config.toml
d_model = 192
n_kv_head = 1
head_dim = 32
activation = "gelu"
attn_scale = 0.177
init = "normal"
grad_clip = 0.5
warmup_steps = 200
decay_fraction = 0.666
decay_shape = "linear"
train_tokens = 126500000
dataset = "wikipedia_en"
Each number is 50 + 12 x the weight over its row's rms, rounded and kept within 0 to 99. Layers, rows and columns count from 0. The size before them is the row's rms in percent of the matrix's.

# layer 2 MLP down (transposed), 768x192, rms 0.158, rows 608-657, columns 128-159
094:35 15 57 46 55 50 45 33 37 62 54 49 65 64 52 73 49 51 45 32 36 51 27 49 33 57 55 42 50 40 38 72
096:43 51 32 24 35 39 66 58 41 61 53 53 46 76 60 54 38 63 45 56 27 53 60 58 65 41 37 48 33 64 56 68
093:43 53 50 54 39 45 45 76 45 57 55 37 48 39 61 29 56 67 77 60 49 39 50 46 55 45 44 62 50 55 49 57
103:30 53 44 55 40 49 57 51 14 71 50 82 53 62 59 49 70 57 48 59 62 33 46 49 53 43 69 40 53 59 54 37
096:28 49 53 60 40 62 60 60 37 29 32 75 51 62 49 62 39 68 35 30 72 54 44 59 34 56 66 41 47 54 61 25
100:54 48 67 49 66 57 65 46 60 59 49 60 70 35 62 46 48 44 44 43 68 65 47 77 67 73 38 50 49 61 63 39
098:43 59 60 62 52 61 38 32 57 39 59 42 43 36 55 68 54 53 66 55 64 45 40 53 38 39 42 54 32 51 32 65
105:32 54 60 62 49 56 44 50 53 53 42 35 40 25 57 43 55 60 71 50 40 37 59 52 63 56 41 43 66 49 51 42
099:40 44 46 59 41 40 57 43 42 59 42 58 43 61 56 51 45 37 55 45 53 53 76 54 49 20 55 77 63 61 52 70
093:33 45 64 61 61 44 42 50 50 61 47 64 50 46 73 45 45 47 61 65 48 29 43 62 39 62 36 59 47 43 47 42
106:56 37 60 50 52 46 51 20 53 54 49 41 54 44 48 47 39 41 28 53 68 28 27 51 55 44 51 60 51 51 39 30
100:66 79 49 40 27 54 51 49 46 38 36 24 81 55 47 37 51 58 70 54 45 56 44 58 32 67 48 58 51 16 55 64
111:57 65 49 38 50 51 49 57 48 48 31 38 38 53 66 56 59 63 61 48 41 68 50 65 53 47 46 39 72 51 62 41
099:56 60 40 67 50 39 33 65 47 46 45 49 39 37 35 46 47 47 25 55 45 62 45 49 66 55 57 30 35 33 50 44
098:28 36 39 40 67 52 79 77 28 44 55 59 53 35 50 56 55 59 51 58 54 66 37 34 65 47 61 46 30 38 76 42
112:30 62 58 43 49 70 60 59 81 54 39 39 28 48 66 58 43 65 50 44 58 52 49 43 53 33 41 49 60 63 59 62
097:40 65 38 68 62 49 55 60 58 34 51 51 41 65 59 46 55 72 67 63 50 59 54 40 58 52 37 52 51 42 39 63
094:59 55 60 49 61 61 48 68 59 29 50 58 73 53 36 51 51 70 50 30 59 52 32 64 51 57 41 42 58 32 60 62
095:40 56 80 58 52 56 36 26 36 65 46 32 35 57 45 39 46 43 48 57 57 62 55 49 46 55 39 58 55 49 39 38
101:35 55 42 52 51 46 46 57 43 47 47 59 44 34 49 33 41 42 53 28 36 31 40 54 66 25 53 51 61 50 45 45
100:51 56 57 42 73 53 35 36 38 45 67 55 28 48 43 46 63 69 46 58 66 39 78 24 70 60 46 43 60 65 68 61
120:63 51 45 30 39 40 64 54 66 55 32 45 56 45 59 70 49 74 24 68 53 38 49 44 34 71 59 35 66 55 61 38
101:54 29 63 53 57 48 53 51 52 56 39 43 78 51 68 72 62 45 58 52 35 57 61 78 36 66 45 34 34 45 53 38
101:64 50 69 53 62 67 39 58 55 63 29 46 51 34 39 53 21 51 61 56 49 20 54 38 61 44 35 55 53 09 54 68
108:57 49 57 28 50 29 51 60 32 61 69 47 61 44 44 33 61 68 59 25 34 60 67 41 43 58 48 52 25 59 51 35
098:34 50 43 40 58 60 57 38 49 58 33 62 37 43 68 64 38 59 64 44 62 48 36 31 24 47 41 67 51 71 64 30
111:72 49 40 40 42 34 63 34 53 53 48 24 62 38 52 52 59 61 25 65 42 65 49 46 24 52 48 52 62 45 62 59
097:61 41 64 54 51 34 62 44 65 44 50 36 48 63 56 43 51 51 54 56 52 56 61 21 22 57 69 39 57 42 49 60
119:55 33 39 50 49 47 41 39 70 40 49 41 39 46 47 71 41 58 58 39 36 32 62 54 55 66 58 40 52 42 56 55
089:40 49 29 44 50 31 55 33 43 58 54 42 46 65 54 59 60 46 41 47 62 63 34 69 45 45 43 53 56 65 43 56
101:41 42 49 58 26 23 58 49 45 46 61 39 61 55 65 44 49 50 37 53 47 35 40 50 51 58 41 59 39 33 57 44
103:40 66 54 49 77 71 46 49 50 42 35 66 61 46 38 56 56 57 53 73 51 46 51 49 46 58 32 40 50 59 39 45
093:61 48 59 69 24 35 40 44 54 47 63 32 32 66 57 61 54 68 50 37 37 48 59 45 46 56 57 37 55 55 36 54
119:36 47 32 29 63 43 50 47 64 76 64 70 38 32 43 34 56 65 44 36 28 39 60 49 26 53 51 45 54 36 44 47
099:54 47 42 69 37 64 27 46 38 36 59 39 42 57 48 58 52 46 48 36 46 35 36 48 62 55 40 38 50 56 52 55
105:50 41 50 65 52 46 64 47 47 18 51 49 61 56 55 57 36 50 61 43 36 50 35 45 64 70 42 54 56 36 46 73
101:45 45 64 50 30 52 61 34 74 52 45 28 34 47 21 45 67 55 39 31 61 42 30 62 65 37 53 71 52 48 56 77
100:31 42 60 32 52 47 46 32 38 25 22 38 41 42 56 50 27 58 50 47 40 58 76 75 54 74 40 54 46 52 43 44
105:47 32 51 18 58 60 52 23 57 62 70 44 48 40 50 49 44 62 52 51 58 78 56 52 35 31 48 24 43 55 40 65
104:23 63 51 33 75 54 61 50 55 77 51 46 47 53 55 58 62 42 34 46 40 37 61 55 75 57 33 54 28 26 59 26
098:41 79 54 60 48 47 53 58 36 53 54 83 64 45 10 53 50 28 57 08 62 64 57 33 45 69 56 57 51 52 63 34
098:29 51 43 54 53 31 48 48 46 70 50 18 71 68 53 61 38 80 47 57 59 44 44 44 60 54 58 59 33 63 42 48
100:39 87 51 44 60 47 55 42 48 56 55 50 82 50 49 44 50 56 33 42 71 45 30 49 55 34 39 59 43 46 58 74
106:44 58 32 44 39 30 68 65 61 43 57 54 44 56 68 51 46 37 52 72 35 46 64 49 45 45 42 59 52 49 56 45
101:42 63 37 65 50 47 52 69 56 62 36 50 39 35 62 64 65 38 44 37 42 48 60 56 40 53 43 39 55 53 55 38
102:46 56 28 72 74 58 46 56 34 60 41 39 22 51 36 47 54 25 45 39 52 43 48 43 84 48 26 53 61 45 26 79
089:62 54 58 54 48 53 75 59 51 69 69 50 44 48 32 26 38 50 40 41 56 36 32 48 45 24 49 44 67 65 46 53
101:66 53 59 43 35 32 48 35 55 49 47 62 53 47 51 76 47 58 13 55 52 70 45 51 28 60 46 26 61 31 29 49
090:47 66 56 57 39 20 52 63 52 57 66 55 45 40 48 67 51 38 38 52 42 50 42 43 45 45 49 87 57 56 37 51
106:69 52 53 69 64 54 51 43 54 55 27 44 57 37 64 51 69 40 45 43 52 35 49 75 41 56 44 48 61 49 60 85
# layer 2 MLP up, 768x192, rms 0.0594, rows 609-658, columns 128-159
097:75 48 55 70 53 69 27 62 48 57 65 43 54 45 67 43 47 55 41 48 83 66 34 51 54 47 41 46 84 38 54 49
095:67 48 75 55 29 58 64 43 60 62 53 27 31 58 60 27 33 70 43 41 71 67 41 63 46 66 26 54 61 36 61 47
099:54 57 57 23 47 66 37 43 51 44 59 46 45 32 71 47 44 44 59 42 40 62 44 54 53 69 44 40 43 55 33 63
104:71 39 42 66 39 32 44 48 68 66 30 32 36 35 71 26 36 51 64 67 58 58 65 48 68 48 22 52 60 67 37 60
095:37 29 52 74 68 45 49 38 59 44 37 41 57 40 58 36 58 42 45 71 54 61 69 57 76 62 20 33 46 58 56 48
096:54 36 43 39 41 53 61 50 53 57 43 39 51 53 51 39 50 54 53 40 62 53 62 34 48 50 49 30 45 53 57 62
107:58 51 52 58 47 59 42 55 57 67 25 52 34 42 47 56 59 42 47 41 35 50 42 43 52 61 57 38 50 53 62 75
106:51 64 49 49 67 58 44 42 47 29 62 55 57 38 38 62 34 57 52 64 71 34 56 52 38 66 56 48 44 44 60 43
093:47 40 56 48 61 57 57 55 52 42 48 39 42 62 56 56 11 59 49 58 54 41 47 81 57 44 43 59 62 68 63 46
111:50 42 69 51 36 69 49 51 57 51 47 51 65 40 28 49 50 42 53 51 46 40 55 18 61 43 53 37 51 55 31 56
095:42 36 53 65 56 33 50 56 48 68 61 73 58 42 76 41 60 42 68 69 36 71 32 53 50 52 63 46 62 51 53 56
110:61 52 33 59 37 52 26 44 58 70 44 45 36 45 74 52 68 59 51 60 31 68 52 43 70 42 26 38 54 36 65 72
098:49 70 47 46 54 49 58 35 38 48 44 70 44 47 39 61 51 56 56 59 77 48 52 56 36 44 52 44 63 52 35 77
100:59 63 58 50 61 38 43 19 58 49 38 42 46 57 27 52 28 69 27 38 57 40 48 52 70 37 37 66 46 47 41 66
109:37 55 47 37 60 68 48 58 60 42 57 55 26 59 48 62 49 54 60 55 51 45 31 43 46 51 53 63 40 69 35 35
099:79 64 50 42 61 40 48 57 35 54 55 27 70 62 32 36 41 60 36 49 41 43 59 31 62 45 65 69 40 19 55 57
088:36 42 38 60 55 48 57 53 64 60 67 39 38 65 49 58 59 31 40 34 32 38 45 53 58 75 46 62 44 48 45 39
090:44 44 45 38 65 46 52 58 57 61 72 78 44 48 67 49 60 49 44 56 28 51 53 42 38 60 53 36 45 63 48 73
095:63 57 39 54 36 66 68 45 47 63 44 40 37 40 58 45 60 53 40 62 44 61 56 65 37 60 46 52 54 40 33 51
095:59 38 53 59 49 49 77 44 69 50 52 47 61 66 56 66 28 48 45 40 50 61 81 26 51 52 35 49 24 69 58 57
111:49 31 77 37 60 62 65 45 84 55 48 50 45 52 37 58 36 68 27 52 53 49 50 36 40 60 46 40 48 55 50 28
101:36 62 45 49 48 39 55 40 34 36 63 36 64 36 86 42 56 30 52 56 31 39 70 64 59 55 58 35 54 54 69 39
091:59 51 61 42 51 30 32 57 37 47 40 51 63 57 43 41 63 57 51 51 51 38 72 57 49 61 39 48 44 54 46 49
104:71 41 67 26 57 69 54 45 62 41 60 51 37 55 63 34 78 17 44 78 58 45 47 56 30 48 42 62 49 43 56 62
096:62 72 52 60 42 39 53 48 31 56 15 33 50 36 64 24 55 25 69 51 52 61 33 67 68 60 46 67 54 50 46 49
111:57 61 35 51 43 44 66 43 41 56 49 25 45 65 36 46 50 53 58 53 60 47 47 69 36 70 72 68 54 52 41 24
089:24 58 41 48 57 43 45 40 64 45 51 62 39 52 65 61 80 28 34 51 63 55 40 43 29 65 54 51 34 55 42 47
123:57 56 50 42 51 51 47 27 71 61 46 53 36 52 40 69 54 53 65 60 56 59 40 27 62 67 52 39 53 40 56 37
092:62 47 36 46 59 58 25 73 50 73 54 47 57 45 41 49 58 31 64 42 34 61 50 39 53 48 53 55 65 38 51 54
105:52 59 61 64 49 57 55 34 45 58 61 53 40 55 51 47 61 24 46 59 37 53 50 68 40 37 39 43 38 47 57 58
106:35 39 47 39 41 33 70 57 48 42 57 53 77 53 42 62 35 36 39 35 56 43 68 37 59 19 45 49 45 54 46 41
100:44 43 48 70 69 45 42 43 52 55 53 55 58 34 48 38 47 44 52 74 43 31 63 52 32 64 49 53 30 39 61 42
120:59 64 43 36 49 27 54 36 64 57 55 54 44 43 48 42 63 41 59 38 38 44 62 42 28 48 54 57 46 41 50 52
092:46 37 32 41 39 44 46 57 47 47 33 48 46 29 61 64 63 63 34 59 39 43 49 45 72 78 58 54 58 33 48 48
110:52 72 40 41 45 39 47 33 59 43 46 24 60 40 52 58 49 31 40 49 47 34 54 50 44 60 49 47 54 50 47 62
097:42 58 53 44 39 32 64 65 45 60 57 18 35 53 61 35 49 31 44 51 34 46 63 66 59 52 27 54 42 50 38 55
094:44 60 42 27 58 42 62 62 52 40 36 46 70 50 58 46 39 66 46 51 58 36 77 41 35 68 70 76 64 46 35 57
105:44 70 58 50 56 46 58 42 72 45 52 65 53 67 51 45 38 50 67 58 48 18 75 44 35 61 65 45 27 39 50 30
100:54 47 54 26 65 46 44 48 59 37 53 48 52 31 76 27 44 44 39 54 61 49 61 55 75 45 41 50 52 49 37 45
094:46 85 68 55 53 44 55 58 50 46 47 53 45 72 43 61 45 38 41 58 44 40 47 42 59 50 40 40 54 57 60 61
101:80 50 24 50 59 51 71 76 41 36 51 54 65 61 34 44 56 70 52 53 51 29 17 38 64 64 41 61 64 55 24 55
099:56 47 50 72 66 31 33 43 50 45 60 19 60 39 48 30 37 50 43 40 40 63 47 57 62 49 53 60 27 34 50 47
095:51 62 26 51 21 33 38 56 38 30 39 37 62 45 51 58 62 50 37 45 48 26 61 44 73 51 39 56 60 60 64 56
094:37 43 39 39 58 43 20 51 63 39 51 54 51 62 78 57 54 52 52 72 77 30 66 66 43 43 56 42 55 54 30 48
103:58 61 60 59 44 57 35 47 56 29 44 47 57 36 48 52 56 58 53 71 64 45 48 52 50 30 67 45 36 32 53 85
093:39 50 47 68 69 59 42 40 50 19 48 56 49 43 61 57 53 47 38 49 61 49 43 60 43 59 42 54 62 41 43 40
103:46 29 42 45 69 33 60 45 55 42 47 59 57 66 61 48 28 56 45 35 62 46 65 45 37 53 46 60 54 42 74 49
105:54 63 69 45 58 52 48 54 51 47 47 36 55 42 33 38 35 51 57 57 38 87 45 40 39 69 58 25 38 18 62 26
105:28 44 43 44 54 54 25 55 59 35 61 70 48 68 49 42 50 40 61 49 59 51 68 34 45 53 37 63 54 55 24 47
099:39 49 40 58 65 48 43 46 70 55 58 53 52 30 42 48 44 58 26 60 47 50 46 49 62 49 69 37 41 52 53 17